Each number is 128 + 32 x the weight over the matrix's rms, rounded and kept within 0 to 255. Layers, rows and columns count from 0. Numbers have three digits each.

# layer 11 MLP up, 1536x384, rms 0.0365, rows 1511-1535, columns 256-383
100206182115099145175092113075119087146121103097170106123139117108109079150141162123137100097138069076121131088129120118145143142154152118143122117091139100170092125133105100128165079126155198150141093148070116117168158125196179170132157100085081145130080198121019118102115126094179137118131160143147190120095124111138225124159131108140158131121134151134074124127128074133128154122133
118109171158154078097140146160073085201137168090127099136072135100118142103131138160139070088143150155127088103152097116119105127045150060117196159101175125172169137139163123177157158132153115084131073094198149105125170141144140116128131079133161152111167141167090109145103131089111194122136098089091151116122191143145120147111201133146170148121183102217115117191134111112126040205175
178118120128129129117162133132072140110126188136112089134147121199116080194090130141121121214180204102093144102182133114128125190160125131167167132160133103160124139142103102099066136172096141155133135159180192140092190087143140139137152121137138102129110084096196179098075118088094145126129165110087133115078101145163118185179126160160134108132177163219119052167090140075140153165156
108144120162151067113155141103210191047144148148080145175082106140144132178097154123100104118143134167146164123046105166096161113128089118150120146128217103141162176120016119147140159132148103141117140118152159119064122107155111129115101132159113120150115154118115149117103064178154141123093141101154043171143135110096180107149106180086146160100110152137146064092195162112086147153177
104138152123154093156111141103131041079139121111099120111093105068156140135092128154115132126159123146140053104160082135110097064159085125118155082130074122116134117140117097175071107133102139139125124135174154115126099087116107100100159091140131134173140110172115149113171081124117127129131129040128130086137127125102163051140167133096080064141126106094104093088105158080170137140114
133105106130100117104116084130087138099076183197115122128078137054166129101102110086093115091085102148156153173106103172201085151172107114102097084148145117139080192102109073161094129140150164095123182166157104136128129125163155100145115131136152127187132101100099132114158126065119169125107188081171167116105137168137137130135140077102071164076078065130124063088114153149153150108155
071172094129151077148012082035112138180094190115129120051203093101229083115052065152203098136116093179255190181119117160134133130181129156074075159140076132113163085137105123088211157189198097095115155129064176094113131096120072107106086123126096180196072118152092078192080016195128157111196114165084075084084128163151164162126102181138233150108101145125182125155111122134185134097087
092157123115087114104108120077122094121154158149140143099155081107121159114094104092121130115162146135121141153146131106152094161157096126097122122102110126159104100065176156145146170084079159163071120094210143088166098157118072156101111120073064129121126164092174120200162090105151149124078134116128128103114167133138057126149099161155168101112153134129162116098066116130096113127147
100158135142116113142118119133124174115080138120076115119185100131090143058139080116128145158125147069112140189152181078113110126096173032138100098150131145131088126120130138031196149122149153136097116110080135145136150085145106177232113146103051167089146131116118132112097108117111129123158149138166110121116164138134115078136180121105148141084158138109142118108206149136121144122114
119129164109105135143133124156169122133160069154090121036085084102154139111110090124150147162106122098188114165071124133078167130134098100147123047182120173085129152191146176154072136075143153137147157118143096115134141079117107100082135150067124158150110105121175126109159123143132143126096057122095143179099140071160145119126170158183046136126157120129161157105137129136090118115137
184160122156120109092168079144131144132151125097117161110160115153145151111174148143098130135134081131105133106091110156132130155108116152101103080131140120107137187119080142125194137105160151079098142091153172128087107146101098107125086162141121129140115142073111171156150130129152112143081103076184117142164146101160132038109131138063118097080103104088088158112163074126077067107119
134151136129132073151068135166148126144107111153159094113105098117102062112121179174075082131126104106172210167049142183149055118122139106138119096170151100128127163099145169121119153120193180148128173154080146106156143193160076202138073169090122153085091117117157139116121157128081150106080168152163128067184118148111110121082111146210155102110112137128133150119106133087124161184102
139180105101136116118148136169140076133147122123194152154163095148098123116099119095160144131108120132093156147097113123112117163149124151130150110144098088150070163105108166123186192087139133142149138162094180144116119152082145048139106068072120107170136095154153133150125162113124204122153104112117144073189103082117198127154181096122174124121099192092123151175179056130135186125144
133127119127204107145146093113104170118141120146157164121115096104162111126158101149147157086142138140086111162124128149156165088145140121054143078126143104121182152120131153153140124136093132107161117107134150068139198099081105171119119124069136169153144140118109197149102161111105126156121204149096067093151107184137137129142112143069187082118059126139123061081123100140104154180165
131074133104140134130172136098098119090138066136122068153081157125137127052085083229136123185144141089106140148130140077142127110167180114180127118157144130098139095110058122145167134167132092193140164089066133090106177149135144136137108132145143183121055126131139198140170172156050094176148047133142175155109179151133071146135136097127163089121092093103103141116135162129095126133129
150179065195194139146188137153166100156143128118149117129145117097084141095102144117140128175113139138132109136088124106109118101172173060144131085075104123110166109165102101146110097136112123108096125074056101145129124055158168149077060178094127123171106142136146115115107083120125095191148142146108157151133106124127119134199077118089117145125167049094129103149134064129138113102159
128144096130165134134072154107167181152102161145150115122111094098171128122167124192057073201134147168171155128148115114087103084113169157184163124124140107117123104093127107126108085130184156121170176114141176080129064167158097138193127137095116145166151076115143153165141139147154156148169170145122181127107080161131062135128173154167124085139190094159062156179146136101126136156147
116097074148125163120116134134089114145082135165126121098112060147129096193113079152154072090185138162107093142083100166199079183069122114163169099094055103161135134120143188141135139122115146116142179100118112085137065160155082125180103192149132177207090144184105144107173182117084072142135144142103105107140167116162117164067175124145156143127090177114068140088124137156076136140135
108115093118071130085146113078201138119176143150091136152146115114126192059159068204114160137130109103188102117119117131080069140145141097127166146103162159061157156098056179153163152143099094135104078128153098122129156164175131187183109117095113140140178152064145129167134109143089132109143094090148176085108150136110116064080125095177098149126114189103153122083185146079141150150153
146130144128099116139092160131157119124130092098134137128134147061172130144132194149144127111181106151138111093200182138180092125114177078127126087129138118083128114099175180131154111135131145133085093126141104132079135127134155173134116111110125145132167130180151116114090150142201133134201168137128130177150148141129154127168109086115194139135113139069169124184143107157104163107063
155155144184160154130083153082176104106183093091150107160074140102085163144122151159118147152074134173129170104115141130149112101171137141101186149112119167165161201174134133141117126109163144134076118195101128151105079151156091067104177104137097083149100123163086104132151115121149139105166110119152108144108120216138138164043144110137160143135121144176126165106072098120112159105212
135134117134123132120188143150155151146118171149107151120090123103117145168085158162099168151123160096111113098084118111073127145114124153113111202104162142145114072147154163125096114092103127124139105135117171107117132163108130121171165126112099093120131160174110145114120055161072115123152155140148076059106092100124137149125125172125151087138141172128155106101184141132176072167099
144179093131094172165146108151125099103159137140249160097143110163120055071162112176138108149094173158061118229122117120129128126136124129123107156167081087172176092116117084114126127159165128167080152125154126123130145092110116126128125161139151089121169189136155181116149136136115141150120103155139122122137137146163167121110131093176139158161133079092154125076129133101118088146128
163146083096145049063084082103121057137132114116120080123124146146139218103133161137152085170115061157160144103101111064096053148180106118105126110105121145151111094095119152099121135141098151131083105132127126126116116129161124114120156118125098112137140096083142110152158065164165120154108119157130131126071170117103121102143135151151143103079127107138106068131114109179137088097154
145090140098185149168092094086118064081088143146147160094131099099152176109054129073116187133130160128087084165148123141143109120127113135093142138117108134136146074176100124094127102122083168175094197151157058088128155151147111161181101184128156099126131093135094168099140169148066082100154164098149115109127134122097140160120145153142117041095148084136170114146134099103090094104164